Weights of a small GPT-style language model, trained from scratch on English Wikipedia: 142M tokens.
Each number is 128 + 32 x the weight over its row's rms, rounded and kept within 0 to 255. Layers, rows and columns count from 0. Numbers have three digits each. The size before them is the row's rms in percent of the matrix's.

# layer 4 MLP up, 1024x256, rms 0.0377, rows 684-738, columns 0-127
094:145161130116121154194088115101127086083126150091113068102089152144128070042121184137123128142138139127181142116134095183127210129146127074081179130165100136138198142140147095123098108134100099173125121072104138143155100140183139108149126159124175113093188079081126114077138168160166087151176102114166124127103145122119134102130079053103167079121164136137138122126083100099139154081204
107:147089201054152077115124137109136145121104129079142117124097110141113132148172111102121138121118098100148097096117183161087132092130093129090195115123136167137139150110136095159168156168094133109136127064129151139179117189133118133101143099105173124124169165072094151100132121113108152143174096113147132186180121099108095127114121125123129088211106096124142186154152174113130155186107
110:150123158144106124112122198160159140137120135107112079141098151157115095113070154099087091122109132139059132114105066135137052173167084179125198106127106100118171167150120109152162170123092104119116116152127181163110163100146162137079155124180139118114180129080107111132133129096173192180113111148129151170115132099124133125125134089047080134182167151154173156132143110088130090069158
095:130152147097137144134154153111129110112122077125115126160148150160121073135118113111135132177148113162053129125128085151185157104063153193123105117130136093099154192137148134115141146154131083113221156066159146169176082155125125117082120148199113141130107104148185177126135189183181163173107142114167097136193126123117049080162107115142187149099133109140144146125150145114051062195169
098:135162182084053109096165105177164160108128083153110110139088135114189122090123068013143125130114123161075098084116076160203171141073138095076130114135084110141146163115155142122094122157122129109146127124128161127127062161167096171171160104140181148129108072117094096059113107111105139172134085062201141112117163116138149113154070134099166172088142152144126149131125110124126113103124
099:204099106092115180148075118141098093114145165150091113144139139153069142043079100155120086136103140175168075118122165141103153109152162140122123124177116107080163117133111105164153133162087156147152156112079126181154101155170167154152172168105119137094238172132120146121147101146116088149189118120085148110113126105109140121077098068110135130149124126163070117159125107110095061125157
108:115176143131111045127117126133094140108125105114103144174126126179132081099146108121101136138107132099186173083134112145141084114125123178082159081165136166132068110164128094152137082108125094126112112129133188137128143153135163079165141157142156131095210043146131140052130100142138164127079123090170154122076143127148111138156156103072140102109133155114132105140095120080047045162138
102:142165106059133070088128159158116092125123148082075144133144097122106109100140105132155135182095107102096102114147120122135168163185120120131123104141100098124118147100110119138136103110142108219126194145172080139138126114140128125089121160122143091160127148130114155163219139163177151084155081114113176078108142124113065014077095135109161113189125110147163135148145112112155102148153
099:139115120099103134116134154207091115092146060156059164159073083102142169080134083109126122138085069155140092156149101118154145133169143137117141113152154080104172064166108140136105121139141089177122167135151102164137124086133098151153144125128195152076118126062145113109163110177137142124153144116178141110123162064183141116133143105106143121180121107150120134180151124050151113112108
106:092116161081083101147111146132153089093136157134089156139142130134115137154152147095121113133119127111128121104135072212090131115098142197129135146113116128138094158130172096143127073164043113170140093135084148149098182163153151069112098145162154098177146134134084145117190099116130146110087090117127146113134155153150167103139133191116139076143097132108162125097104127081024190191099
089:110087136137149150099143135188203173085138139144161185150115155145144114131140103048110182116077113110146097104092110139109151122146128096136211121067096148122107104110141085150141162115148096095082156154170115142136169143139118139107198129170118115120146181087108197089108136130156075144194123105153148090155121103181131126126133131083176099167089073151109181143172097099120137140164
099:101149164133149111106139177104064148084125164092151128098129108139127099081185124116112069142105111166108136100076104143160089161138135069128103133137148144138157136134147142135131111201139092129132130141151099159116066166085128086162130177148135134124126170083120095105126156175095104135176083075102190075089139148165201105173043124104113115083162125160106159136054124113122104141161
093:130137117151152138120139124170162130108122102092112158158116101129022134151164118092147106104102153140147156159161069070144226148142096130100160119123165142088137153119110124123129135151123136125128179143228145184151118137116151103079152137101192144163137124069121109117135182130132047124168151108180143073099127160135131098076081147100164123123123171131112103143138138125104156108113
105:166123134134146140148163147179128131100134079145139164136090157169087093103080145125067108130093121099051124103167131129147108148163126171092136078137076123113101132039112146148093153109126154132109171094189121128139114140080103124094204149178152174098155143107130116122130125165192111213113110147127113094117108088096096093118121142126088156095134166117146106142103093107097108118186
099:152156101196088144166156175141127127101154095153130152165095166115123091158112073098126130107105091151072090111160151148074126142179110096049148065169130143128176117104103130185091121109106145135159219092121147099137137120185161131159203142076160126135178177126172072137174112126183131118125108103142157172117112152066101063116103120129079123108158109183142091114162139116133136108151
106:198101089102104131142065123170144112152112133135114129136091184148103152072067081173173148180156136148131150096153109143071199117074160125174123124102138085106145148093154164139190142183036096100148112146104099140146181125179103150138157130141144090144199142116126125132107106119136085083080086103101170164139136122173158098069127059105131082111110137095129134125085133137047100191147
093:151158150114078106056134140124144126121010140109118135167138138206130122092100179117176129124101142120127132155130080078113098071103138109125134074153120239134170088151176138148208073166117160129088151099132068154172072117143127143082078169141132190096122133114170130140117112128126125153093175148113126087173131132139193131139090119129158163097117055096137157117136119095172101161153
086:110104140151194105140126112101119148104113048169132142167144147155072156145085178099180131125144127128129136201155106158080125133224154122141153130145103142160183138162128094167133062150114202117137136116121062194143099140130130087119126185124154169118142097077159069130177185171167084111089157146129141096078116135087139102105110090115174059101179094141082104125158160118178129124091
100:095125124132090094083142177094154104096140172141109182147165119115089134136130140155188141167156110087148114124226140101076157153156145146081141128168172117157154162160164121081131099093108131135155126113142130123132114110122135180122162153127119133157083092134101123135177174163173129144086131080116122092151110172135104071100102142113114119097113110129132143143144075132145088116083
097:102114148204105141145148124097150175119089171169124186213106156160103092145090195126122135155188167089152191202140070137081138105113114134054147122118143142165109155148160098113160111118069123114187163129100142122162113123125131172086220158171123159057121142153112135020145116143157103177153155130104128156139148101110101111157113082142142174116090134167137124110116155134104141106138
089:188121135085147117108118102156163114085085057097124145172062180092130134110130127104172116170120125139110109092128125112111141110088084100132119115097112121136122115095120068132161108086108091144145191127175090176144113163167121040131097123121147114151126117177133168108169120087143098112120064098160174110098167135241105081143151214115170152149131113126176138181148160139129137170106
101:158141161092177166134094129150201171138059171139129132130102121131132133092098098080126176116066152195123129056164109211140186105114123096062092139066156144081118104166117085103172123125098103161160117085086126100107095168096109145100171203171138144125149110080165147090148153118194068165167140127171142129083140070088146125145120089094131115142046172140164166158159160091071166145148
106:150122181139136084204083181194100104077110073124113098106096104103123143101132166105146156125120132119155107038171152142097143146129087119141116116141086091114147083109141078120127127115070117106128102098199100115100166105190130142101148104137145111166179172125093168125136142144110120175149117124134137176076126138176123130094125121103155094112157128109122123112126098138114126123165
096:124148134178121152107157090103153139115086148110135111226146171199135053059118160111059121112146108106046108132134107148170122085153141177119093141121127181090236181122141061119155116144101147097150187154142094123093113126115178118157124108145115153108164064107164129087122112144193167117166119126175132164146123140061067133118104110102150160103129109150210091143139125123058133123158
099:144126164152122140152129169134160114094125126091107116183135117121151157078094116124164095130144088174097141141088131134084088133148167079157156113134134138089095086114119140172145144137103169088217137147081146165184106158093179135161148102168168114110168133132100137121152071088163130106130126096155181126133054101097132092123124078080136130194093129120154093142147092105074042129170
093:131190109116097065173135192192102181123123061114142082129084117143101086058156071124115095196132114119105171115104081156162202132110124134153070130144159169140147114106133135092101130096169096094100090117150108131125120107126112135158113142144149118115118119138089149087192118088104082153167106123140143106125180189195150137133133127093140182166147156147144143155106118136129185155149
102:160138142131111145158104104085155110083092077084124116174155132121096153131115143126158126138145084206112157114159081149132125197135177083093173144136052099076100157156130076116189103151110057092147097163105101115146159175129193136141095114163139152164208099123114144124121163155135157120126131133140140099072131123154089129135172150083140076123095110079079118165174145124108084167095
104:172130055084157093118141142144164088127132122142142131165096100179112087076147206110101056153168091101163168146139113189129134112137101114135149092145131110150144074064129118135162121149126140118089142109148096147186153134138117109108183151180149159094132166090138109123119102163147073138152107141114159056094081117120141113111161040109197141167103198113092101091151125097107130146161
101:157184102105122159092147104152119114134108088099157099110074168104115141111116168117205165180110117118090121125157153177166143085098121104143078127091144122142182126169169095090156116120081190109206171146128109066122095164160127106133188133159138182118172136069166102086145159087084080110125110119108118106150098109125228122089053125120111123055115115186151096183155166107148115144121
098:180127125125206086173145170088157147067110132178106151150097179110114122150060080093111167129100109107118122076141128187111188132133204140138154124066107125126134111074144083116102076084118125160158113121084115100112108134156103083196131182120128163165102143093148173096119096166176121193102130116117129148130121160184113137147137044158153196169134100117140150110115121068168132144156
099:114159152159119148057098174161065109092086077098066135102152097136088161174122105086178120144134147110151064077115105126051203167081120128149162098121094140177118147148176129195179120135078158139137113105148122125117081139101102113126136127166124147139175123106116120121132142138179132117074155132172148170088117099148152112120107110115057072091116119128125161134120139055146142186122
102:137159145085132116080182166073147156124114119081170106192178184154182105074096140068144164138143138096088172146153133133166134127123148092154125118139139142155122112125143159123235104131133108151106106124111121115099115133104170145118126108132139163124094140134165172101110098135097163111150179135137191098139108105102137086105098081077182194172055082117139156118132093058127150163193
093:149120197148166101171114133148134100102129103103086140175114127114110139130114086074141123114115151152103129122094088199144155139137143069095134180184103138158165074170166049132144109090103185174147171102110136131095105159158170111171065130154128148154188098090096162124164106138131197196075100128102157097121202129126068160147153159049190120179066142139147119143139104091133169139125
099:147144183184112139106079113045151168104165101145088137134161123127112125108126097112191144182176148130132065126097168128082107128141085093093133139090076112118185154149151096124186114126097140101197131162124156170123065106151110121158085121139184154161201159082120164148115160136102162215150129142122148133056162177166100111102167139125167101132118192155106144162154126070153089169195
097:137132148123131154184103112144191142078095094138085195118108116118127136175138136096167195205095088147160091119127060107103122162094133129141145140154135131147177127133156068095089058135099157131102144177167066099155085100101068176131120114168189186165151140113123168123135104126131170184110153118126141066127111149202107126072138109101124097094075098165156166125091105113131157114150
099:170183183120070115126128104107105169099117111132126103119161106135149099104061129144103109090155137099090114181161134076137176169125138119145162141196154114134188172169127124103139021154096119111147152124081105123164177155177107112163134132116149145140132073172096098086168136144114139081097137131163140133133151084121112067161101141104109130091085080127180087182133100136165147209154
102:195158168118113133121150162105125096092093157058075134080186128154087095099098085166119141141117119164188078038153091200144126141073083140126111081083109114109077143101138126122162115119110104113141136095106191140174105116128167121128156129110170122072181150100062148121124075149177137089100094131146153083113123101142116140104132141145054120181069114101077163184126134088091104132157
092:147092146145116060122138186169137129119110143186113178163109130110101161085121125111102130149100136111128124089128070167126176127173116129112132063135144086138115151098158091109132138127110145095136119139119144166166139101140164126093117143098167118122144152150151155139197130122222060185100109110122112140112191088173112070070125132124111153130101147110156117116171126162146133117116
093:158109068161129097103163154141118186095083135104183111107082114215069119178142171117120112145106136120079138167099139139088110144177099133087136116154136148190151162181149070113106115116110106121143129081153116102159112145191114120151163149140143157115152150099096071119155187141149070145119107123128122106045172148127120106103130095137102156098071113179112133059133102113117139144126
108:107096163112150120139128155155039143100115077148107154091124094116114112057070109164158134140119128079104137167113140124141168138152107125119115060133132082137113104084102131143110125118093117107133103084189159124217123114108129146084165207119115151155119147163146128100156088165204140123121076085138128167114168112114126036115192072116120144162171160142136125122166166128101143075117
091:167144150137144101113160129181090155098123134152099151120048170162133124157131211129135129174154137145124148138099039181142152105104106150197156068168118108028151123182152132155155120141150164086076122121196116127169163100093125202111201198127134130106142199140077121119133093124146107154116139104069155136163113127123179128101180068065163105130138175121113148155143093148130135135163
099:112079137174113105181174089135197138087073142165140166192112132152089129159156115131128091107144097117145100051109078130125122129160134058085154102092197116104109148151129105104157112134131198091107159103099141094202120159051098141087117133101172122139077119140133112107147149101134184158151110092188132107134138090131094095122184050106115173190087076148132137154156142145142106081149
105:249165145119129153123107135126132131120136174133156167166150171178153103108115146082191182109154090066056121129104133124105117087106185143190167101099117182109180148095146085147171109152097082144156137110123168135128103110123197114159145193178147152126138136114126142141118050204152168169112172124129180088127125067110126126134140096032143153104148116174129091137110138091102104120132
095:149172132128171127128112155126161099119131048108103140217073147195150140128119120103192114111150134094106117119118128089126164155088143123086187059115152144122127157094141115121171082128094129126122132126093106150160120200106135145176125166086123142134161187120116205093162121143116122185130134084136093125138176127115164074106132166114186119093140102134157164079136127082100146124186
105:125179171119076130081172166129127121147122161132107154131184132129158118168142127110217130144123094126138140131123108134133171148187079108122152099152126093215118087165177145136158119143096175179120179130158123099196112113138110146097196174175162148096138078090116074141191122105150158177076055093099202100164065105151106091080147127117154129130074100140144093169176076140150122109096
118:167125192088103116122134142129177132105114143123138156116192106107131094184061145102089122119116141098153136132165117092060164157125090122147129103079085137080136114126154156096116012094075138086117152099154096129149169122129113137150131134162145145231132109135090124089184145190167155177127090120101164102081074128237111076153143129103138091155077144142135153136199107091063091141108
094:123153156121185104137128118161073156103129092108152093167119139153128118142134172082167126103197159162114073140105128153081102108164102067132157123124147119076139113165188135133074168087129168038110148104168139159169100116110195169072099157160132122161128113139129171100149184109145097098120133091125138063089125101147085155081126095097201061114200150133187146173139141163100090105147
090:102129121152157137077150122136167141127118105132177070126184149161114089130143099131130144095142055147107112148133124067123139102131126154156137038102145130163158204133155203145149130113095138105160150133138086133125120177129173149161190111108146146084109124107078052110135167125198120143134162169105176097139137123112184147108116142114113091091114087158143085155112191151096147128119
097:094155214083147108099151070147090137102114183122174140131168149106038116156179123101161152157131134132166111083154115092137147111078108166156177074154151147114143097184150106122128140128105073125107131100157187113144106175102199168096136166130134158112133096176113177078117130158194113159199143128174144105150056128092115127119126146127142132169117137164101126162142110101133089176100
097:163181127146153081162135124087120107108125127118107101163096132132051137114143176132193086143155168068110149093174121082058117139118158111083107104174090141117135153166158136140087125107103105161126117134184092145120128086149101127110165146151168123123202094135101100150117168143178106104099141129140120128121104139167104107107100119108127110099168115149160177059183132097177122148118
099:097181198112153091105120145097129140084109123128176090091115164157130064100106125121196085141208116076135173129142104164080136128115110155177136130129173158153096136130151095141153095140107125142109101119131175150108115151139134117139104196183113167067125147105117168095136105126122206121101123117116162111161108130156188115123092164106176066206153097155120171086106096111082076188144
095:135137120120139093124102119179060107113152122104132149181140148139168136112132154115118104122178112076093140091162139097119124168157133087082102090140032179085182174103166118158128129118096102118118148111178156145108121116137143116140162130075138151184170184135125153109103102192180033126133126147186158114091097094111123149157055131064203049116171100131171102143101133102071063141162
147:124147120131125110121161159118134163052122146137087147198096166121077128065107118117117122135167113133125083151093116161128164145173159107143172098094128162098171179095168148150158113110079159088131159137126079128131138158170111142107154128155154113122126146121099135075198158161139129220131146137174093108101085091153138095106084066172160149113158100148097177095156135142104104126131
099:101098125166137115091104145151122123101080174096109157155171151108130154098146141124114118142119117143131132153118121103101122128096211167091155121143205155177140122148099120104139114204155132174132102134067168118133058166125077143124105156155171148099140128106172174066108157164173102094128200126185129138131097074123084119133133178122113149155056087139103127150096158094099109092135
105:115118156097073135109195108083145158121091167074051090132138148123164123128081143120133098140177157109150146121119079149110168073119164143141118110159124118080157183174184114096192081194067131150153110147103114121140108147145141108145168156157161150086130094103119162083133112160156151116196150135131184104134114103156091165105060126096139108153091142150150126172099060142102111112167
# layer 4 MLP down (transposed), 1024x256, rms 0.0361, rows 684-737, columns 0-127
095:098102185100106158126123146187045137157074127144073096129162121139110133186145137097085100113203179139069118162242142142118125112148143098121098075100157144144108181091083154099135135166100157095118140198166141083135106100104102166073135100105129145126130172178169117121138130077154138113166193122114119125122075123128099069132104162094133078069099137078109105177117084173088131119114
106:127137154123100172109092088165145181193126119103128131103107116121118136124132110125158188150117151093127102142126138103172201142208141165132121067127146147055123097118115163109141142102203121125103088126131113103085189110093087145109095099183135107102152137171083069139131167120176155121065103131119169135110113137141143177081133139147085080087143151059112123170099107138127131183106
117:120155144104181075072118119154146144168139105140124096143131111121139119073081134129150067109063082050147127141156056088131131142159192138101117130142095121130140134164103144102083146123125122111208150185175089141089086125086116119138083131074101108133129144103152117150136150108126169175075135128124065107117120102173141067121139085107137098072145159210159142178103160154148135078137
093:122081101148120135162104121137105132129093156145072100092187144185096103098153053156134108106096109107154165114151110149152110113144154140079165150125077178132178134054118144126125127079092207131049125120146123131107174160164118132106059057048155161125174133050172111150156125099114096171138093128075120100094107160167136137155126161160079099173127170098135084115102098126098173119158
100:116154100111178169085140067074165104198133138129152095139117156084124142125163105112061155131125148136134104137114155080162113166167090176123152166104148165137158151190099136135120129170155084147092093110123161131156108114128160140114141110101102070139103194149121084124149149121143159145123122152104154116166125140134144124094157118127154139108064169129110123104189072126106151115097
097:141150134140144157066173136128110130116123116145126121096144101170137197119178130074103145165109144133073115134111146137103115164196073135142117132102123180124123135112088074091213114146107078128103219126124112139177119056120164119106111096144147095153117087123214174093095113080170105136166119122138129122122127187139138155053109230073089102115137093158110186128123089188142149080086
113:057108107108124135138138116112129108102157118159139141099154162176088130161145187131108134140132069102167102140148146099132163075145117127065176140092162121109171171144089162097123159139126149051137152061202123123138162130169120133158057055144121136148129161135110096139122126156090120154085071108211159116153142143065202058112104160120137136133123099107104137144161111128086074157144
103:140123162138141092115128137101135172088093101047148159178114170096161122109162123091129092084132186146139095122177140121144126120109192089094142103108113128141121136125127120125112082172108098120138158142100205171109107162113114131153151140170088058171122150113124131138129162134173186095154131112082112090149124151122097110164168114143090138103140096085181103177071044105108129138129
100:123137116170132095146110092104155127110120093144173217108131195122138171188135171076089141121119163131131078150193161107082109137105049109148155134181171189171083153066105117096156122159105129172161114131085174122125083109129099080072132138189092161123166112128178117108193118123167121161140092145122147145107120169056129127111115081138148115176154147128082112126145119104097201143117
106:069139146135120136108127131114083193105142130199173079085168108116159049113157154140110132078123079111102105106155113109193097048147107082108127127106119115117066112169143207097103162061139142170141142138125133144150128118081143123153041150122063123136126111134111101123141105146120107153087143111136148115093095128108162106112172124113121124076115161126133171095093156221175120125090
084:171137069040106123151156102125129167132113173124120112097116129157178147089126116107099107130126108124088156145124130138165080143085150118131107128151184129117135146097135125110168100141040160156138098170128135151084104082080115152136132151185093090133159030156125079139088145140162130166123151115153154138143149077085144172078207119164144112152155133078146073109139079106135103112152
096:073132088155129104110165129104121104098149120178115100137189081133077136185163152125155073135171140109181090118066102118112136092131118108116119114100141182146128090119146145121191117195149136206135149128157148108170111110103089140155170139074135103110155158170088158090138067107150140131103158113135145243108095094100082125133145116112164098165111093065088110135086154076106115146170
095:123134114145049138158138121072139075121099135135045108096102101093155109179142167131078140102171111140098177136127167116142097113108171107153129162118133087116096133086075188086222092180176045114170136144159167150114096137150132179142116182077122058153119107121138104151118101135143186128107134076148168139141129106066126148165163073136114146163136117127142109140147111106113106149171
105:133113114111096110152163102170166060124122039111103172182100106134128119137142138093127155027109141063173141178090119113192099123082160116153144090125127115135142100095084155086190077170102145119132104147145179180116129110075149153154113150078079138094158113094146155075102118169133156168170120093096107078128129114105127113199147180151133145139153125112119095152087175091127163154081
102:170104181103191109154129150110154118140144133174175130136138163101141066137126147123191111166124120145160070113152124126127232096110112124129049134100042110162121090121146142141122065125229143127087182149176160152189026109130160174185114161111093125107149110101205136151110089114105125132132140130173091175109135199123144164181169144141116184110136177151127133161139128096117124086119
106:136151095155169202117054136169143153094147149081116101127111079112147132137160072108165149203132119121048133171149152162154155149143128083077125128141114106115088158144131118072158061111148111195138117103131204163099112095152147162079166100126134087127111131102169130076138154121106163113133140136088164190086099085085127088100141144093160141134080128191133161195182108109129079112099
088:164103090143148111138088109113145171103086135128155092124094126127133126077097057145067156165081146120049125153159125141049183144133133102142150126097135140123127092140106108079081149141112061102130162153106098182099162164076142170117150115145134118135199064156148151196120124095159083123093114171095166155135065128153099170116135119140066119091161139158201148129111081115103220183134
083:118152149155074063137053154133111044091110145137114101125085140126218117130145105031101134126157160137116147096118135107136160148123174175134136132144132183098134163122179092110159112166150122132045157161099105112092104144059149092157187132117113116151167137160178140105131109100144177186164109119126115133147164109143124151118106102127146124179108144133099121169163142093112151145143
097:141156149112172128099122125111124107105118119165145077082169167155163141116130111154133111113106132202123126047109101115151114086202144116098107122129113082073101085137185075103075124138115207160120138173109156107152153144147133112137129135074170186082117155104091123112140114143196161173157132051125132117126117075111127170175153139139112120138123170174155077127186090173135142182142
091:102110168089119084136127102121136168084110083158104111127100145092114111117165095126093140098136127176062103110133106129189106111122100128133113146128152059105145094018140124103109098157202178129137100111162164078103086153134144132127153115137144151104166144152155165162082093139139128145157058119160126117107132135146104133080119095255125093172130138134131155107089153120133042152164
086:140120123203133161120090115110130112128102140125068135110114123119078154139159122157156114143115113076133219140087139073093182123094122077149165165110139186148080122120117115104183157172070140171124113160141142216133079099159118134069135106157143115107074100117126110109130087182162146244105107142113135114141075131154142089139130058115152087087116142158095147127119141107129117121116
100:106154143143148128152149060124181167155163059065139116119131113220065164097167134127134100113142151064124116125117125161129163139112083160152128171064135111094142110105130145091168134109094126151107117100179085108066098147115087149119113114157113172098125120182119118177129182190162169181125104132130165099135135098121151170098158078127138096102107058122061119117135151131117127138155
106:124088146052177123134113109177162129145131143147135129161186090138140080077088133109139076151059156200182161147141160121137094112140130115205124131131085178120129072109122165112171148142098126162120102155138121121126131192112149128113122114114118140074084118071144098169132121111188106154111143120176131136130176156148140141090081126151139144134118129159143102141138138142085123209110
096:090133121088050081156061161180067153158094205106102185108123174052157151162102113118116206137080155132125174116112120121154082097119061129114170148138096075143149106123166153128083097155079151132098110097145113094106126138173088161159148076123201093121172101154112149142134146164096089154144192093130159124133139155164117170185115101144146096087135105103145133110160105095041170102155
099:142113119133110103152135098159163118106112126152125096151142142171143135127106077078127112127166096144039116126147118105126113086143217111109120145052118159188141115159143188098096103126183157095140147123119117131085092211135170137102033129168130149130092078140193145129161176127111126092120141197131165118120111138168113140116120159084099138174105087136131154124122129111130147151134
090:132113166093131154163175124159092162106140158146167105128111108128146099154087081143126083137135116131165125164102164169129118146130103089145144162115119114057156184121162126126151131193117176111143185150081115093080096145142113067105200119142150126191156112087175148125159139114113101136120105119111160113113085134107112135146098118159148150140156176127104113142118104123123111122154
104:091162139163207177198120091147178137150141123055099090163146147157117172140178168167086165146112083107100122156110149141159122169162128156118115123101097146140109146149144114129167182142105114138149104160170080121110158133093117132124195172166159084134163143100109193185138139135102131096113084062105128103165126140166067134150112142115141143153199168120114118094069127111150075096123
105:136113127158105123127060161154167158170142149126106077116136099125150124130104120168095051071113171149129104075147173098126046121143125173140048120127164163096157112165120131103102170124123072159167106170094154106158141063156164161108170138135080130175091081154148116175147126136159158141095131131169122126118171131161101163093140124129069141160159104116093124169176147137109136175155
101:182157094119118079136054097118083093234154150146120154115138087161130158169136140168173060171118161125163091170126158171153130099133097145156148122101039132091160094134127128090110128136121096163146096124156130126078135117119142161098121144178141084051100118080131061130108083174090096116170138111123111186167151132127132134139160125126085160168113116122117090115124150173138101180150
094:109135105129101125162118150170096111140087140108113135132126175183192135139110142109110114163114145097135092137113103132074131130093116124138129152155168140159187153096136131100173093126231151117167061142160103111149139135124107176107112127127110103089207099118146074153128143139094137147150134098104028136117119140177101145059123117255137174100135072120127115113107105154175137162130
096:172107097176093142149090137151044131119135123146112165055159099097133064090111109157104142213133066117134192187110140105187096135164199119121160108168123210152104155164128112166126092089099105131125137115108119093109104113105098156101156156104108179139061147131119082098141163178114113124131152137176114113168118156145083162102184100175134122185114141135166137074098132117106086137133
103:066169148151077144155111156096151096165135118118158162114155145217141165081134103183140144108152146103132173142115138092199142148162038072129129103147136148098116121171045196110118087203097115103120102049091095147103117129139081110089148138129129154185113188133062113093120057209116113179085143156080131121156123109138127130126095152104139099120134173117132087124125113135157116136095
091:159153177083154200134129169134126150129107136092134098139134170122125085087108177126115108148118151102192135112110113183085166130177135154103083151131060197079059207124184129139126129075130166189127091170142146141108149116090181100112147078166193104064125089093126108078128157143090090156126166067201150127108044132140110151142130173147133110113132111095119127110123153117071152100116
097:188149139124187158116211161143095136095107129126080078078112108143130128222157147175130119128094117120090205130129140139138154090108162157066087135115208140085125113118140088072143116169112181089108161117083140106141147098152144134053142145083152097116159176110091161127159103150067130123103187103101138174129150093088196177163078173170055154171111163176161147176081109161155190155153
096:196065123114121144092128146116147085087066100096111161125176131167150108156124201104147140175130193188170121100126182124137186109103076141128116190193169183103104058159198139050118183121152119077098136150134170122150070114146151158167145140149053172036116149126219066112102116143163173122125131074119150124159120115140090119133105154172108126143116073099139112148158157139138157115119
098:164088074145147105136076067142128117172166152162144163140099120091149215131111089140203141141164125120093115157151166103151167078137092167149155187070188157150093103114127131113201113122074115094140114105144095133135185075133078146104122097166121116081122125143178123136116136151130129124135150118101127171140169136148071154080190124123144160082195097122124105148134130201073141163100
102:143049111136135116085109100112097139119086146140131091113160108125145099106167106124085124135075186121113135157151140145148138116104139160154100154101147159127132159060167079114147060169122198163110149128137161087058144146101140140132104092067124105123079169131211112135185115107185151174175158127091185139165100167137152111126121082082120169139155118171138069112096140161102180060145
091:163136142182151063153123144144166147108119121114178116130175173135127119116211089094115061089111170140131174082126101110108087125078147107128103108106081120128104155148147130100178057140156137160129170147166122143110107109081154204126159107108120099131108162083114117143117101147118103089068161152133139090083108171097159120158159208087171155107084104091181123135107107161155163120125
088:116130125083099091135105110137141116131130128119169080188145185188117162122101088144079110145184130141119124112167184104148126077120166112141150123162135143156060055124090119089205083166166143164149095131190097143102095132123137117152137166107178136128154132184143139076150102105112138140209123117098171121134095117124107096107048139145111125144161159171118095087144119201120154160139
113:175122106105108101119082094094137155176101167133112120110145099131180073119082109095117098163162166148163155161079142147156125077098112156159175160128087145121126084119185128110185116164168139138163104154180121133128072133143128132122065085137164173132119143074118146142138115161116108169078180143164182120136175112124075161164099132088117169170064084182072135094115147047122119097143
089:129169078130190163161095069114129097135136162095112170130138068179152119127136109117131128128168136157147182112108113068138124101161188112104141141103112121188125136096139120114149073179115101107133129067171117088117134104143148074060140130097102175127079155132170171123133101144111177127103113153139179085098130134198105153141196160070147177159131109131123154141124155138117137097076
095:113130080132131163157120066126119123132108047124091134122147085170078193094139145073168152132172159117117079140177190154059126175136065108119119127101158129143174092075095116071097114145099128141137139126157058156148120144130157130116113163177139128164157133110180099100107102149125190111178124123077074175067120171144158130123104103174110108153116186118113159160110105209137125175155
108:109071138101145116036098106100154166157116215097143131180147069164117127108099080102107182142107139172147163152106118109148054107148159148108136090144128103170079207108102170102152122192134132158172110137144121125147088108153095131099095094112158129133117177098107110174114131122157094182123146142093155121125152148137158150148093117107077127099110204146161081130147094122074156169147
093:163090138136107129065129129148115127115162105107192099094140175084088196124086172119045084141125160159151163179131160129155125113122108089099226119138159178124089140147117121176165114163129109126105051125107130160127185127111146125117130174176153116129175108178182117192095115102073201104107079154131093104161094133105057198155145182176129143163133118134137142141153196151170137119139
112:142187121126091167143124095125177131100150106100110048153097156107148126129076119089185128178150122152181152111092082150154105167142141152154167104133088107113146102090154178123163128096170192126134137143163152116120131089151158108159158173088129129081123148152192151058137142181143158177122123160089118133084171112105160123113144199098124121145098092149135149138125088105124146094157
130:139133119124082128183085145091137084227057116157146181140082148139104139102142172095084128130136094105096132145116098134162154110118140168120165139131128095181116142175141080161141134158159124076090122086128159133144178139128097068093135178097119153146109107141129123191120073179144121115155160131148127112111201100128117111135073133083124124130109099136078067126123099184112214184080
092:138104079157124131152154070092122131133127156194113123072160132123102129143108140118165098127058136181107155148096167114170141059113134086143125124109138115147117139117121159103186096168179155158102078090152150121085127170147124170117162072133143145119154072123104088149131135133120179124159156121125088093120125121142154151092139078127082157205187143164128193151090195115158152092119
086:148090136115121099129148093147123164149125086143130086124153140092116171171127122099143132084103144132127135092157136171130107162145139105132134131146101148114130118134139102059151079205065129199101153194134167140166061180079117120042116077161135088107137141134172109112163144124098146105138150103170166139114155153084161150156055118150122138134156119123144178132147139111104067115156
092:159174149122166149140089104151148152124127109094143167081120124110121149146112152110155170122151075173079124103085163114184117087183114113109081170180089152113135136121157128156119145123135145110123080110159133193169185159097090159081095056117112174147190124127156171123177086140112128066119062104068173113044101123082149105106151124099137064126111094064126138148154079148119155125069
094:169142098129199134159097069141092140116151138171110150127123061159136120083082172122147112131132130151161067164098123103135142107170114156070155161073136114124133120136110135124088101043127127097096132086192116138160182110105101119149054100142151137123168168119101116141160124074140181155156122127100088100124093163055119096168156123143096123173096139170119164130095134136097184134102
100:096096164102141118142133126147099120175127149125087149102110104112127126137152106181150118197171103113085158144115121135144114083135157127204128063090118131130087086182148122139141087133182126114137114181179093141144141112107143142083215070143107093138093149126101067157113153165137060120094133096176152141097153026126098103146154118093156081097168073100113213149080109101157122153154
095:104133097169136104156109106166116111096093176131116146136105110066148110072140097132104109156110153099119079114130179181112157179147114089149115152062099138098122130107142129147101065151140136078140079166168191154149126131184145200066087134149142079130121097098165109135058124122163107163167160174111108149138110105146157158102157160180132116112119114137101146175138139156122045124123
113:140134173143124128122179132129135160074154182111109098155106137193101114144098137135128165156125104138121133157102083169155144147120160111148114085129159095153177162118143130139132155077104099092123089088099133102166115094147155117095122118149171173121119125089137133110161138163151128159106122111211000127114111125132101110065114148255128105123109113109131152095081136100102107144147
100:118158179146096131182134141086075120149115103118174090118127099095112117133080113124145106173113152126130098159138116139121128142125113130130088153161132143134163087085142164141156157203138113117156165171182053182140102083073149119163100138086123063103146109174188094096079131118159094155139185087123165138149078136162133117094141112043174093111137151061140171132126100118140110209160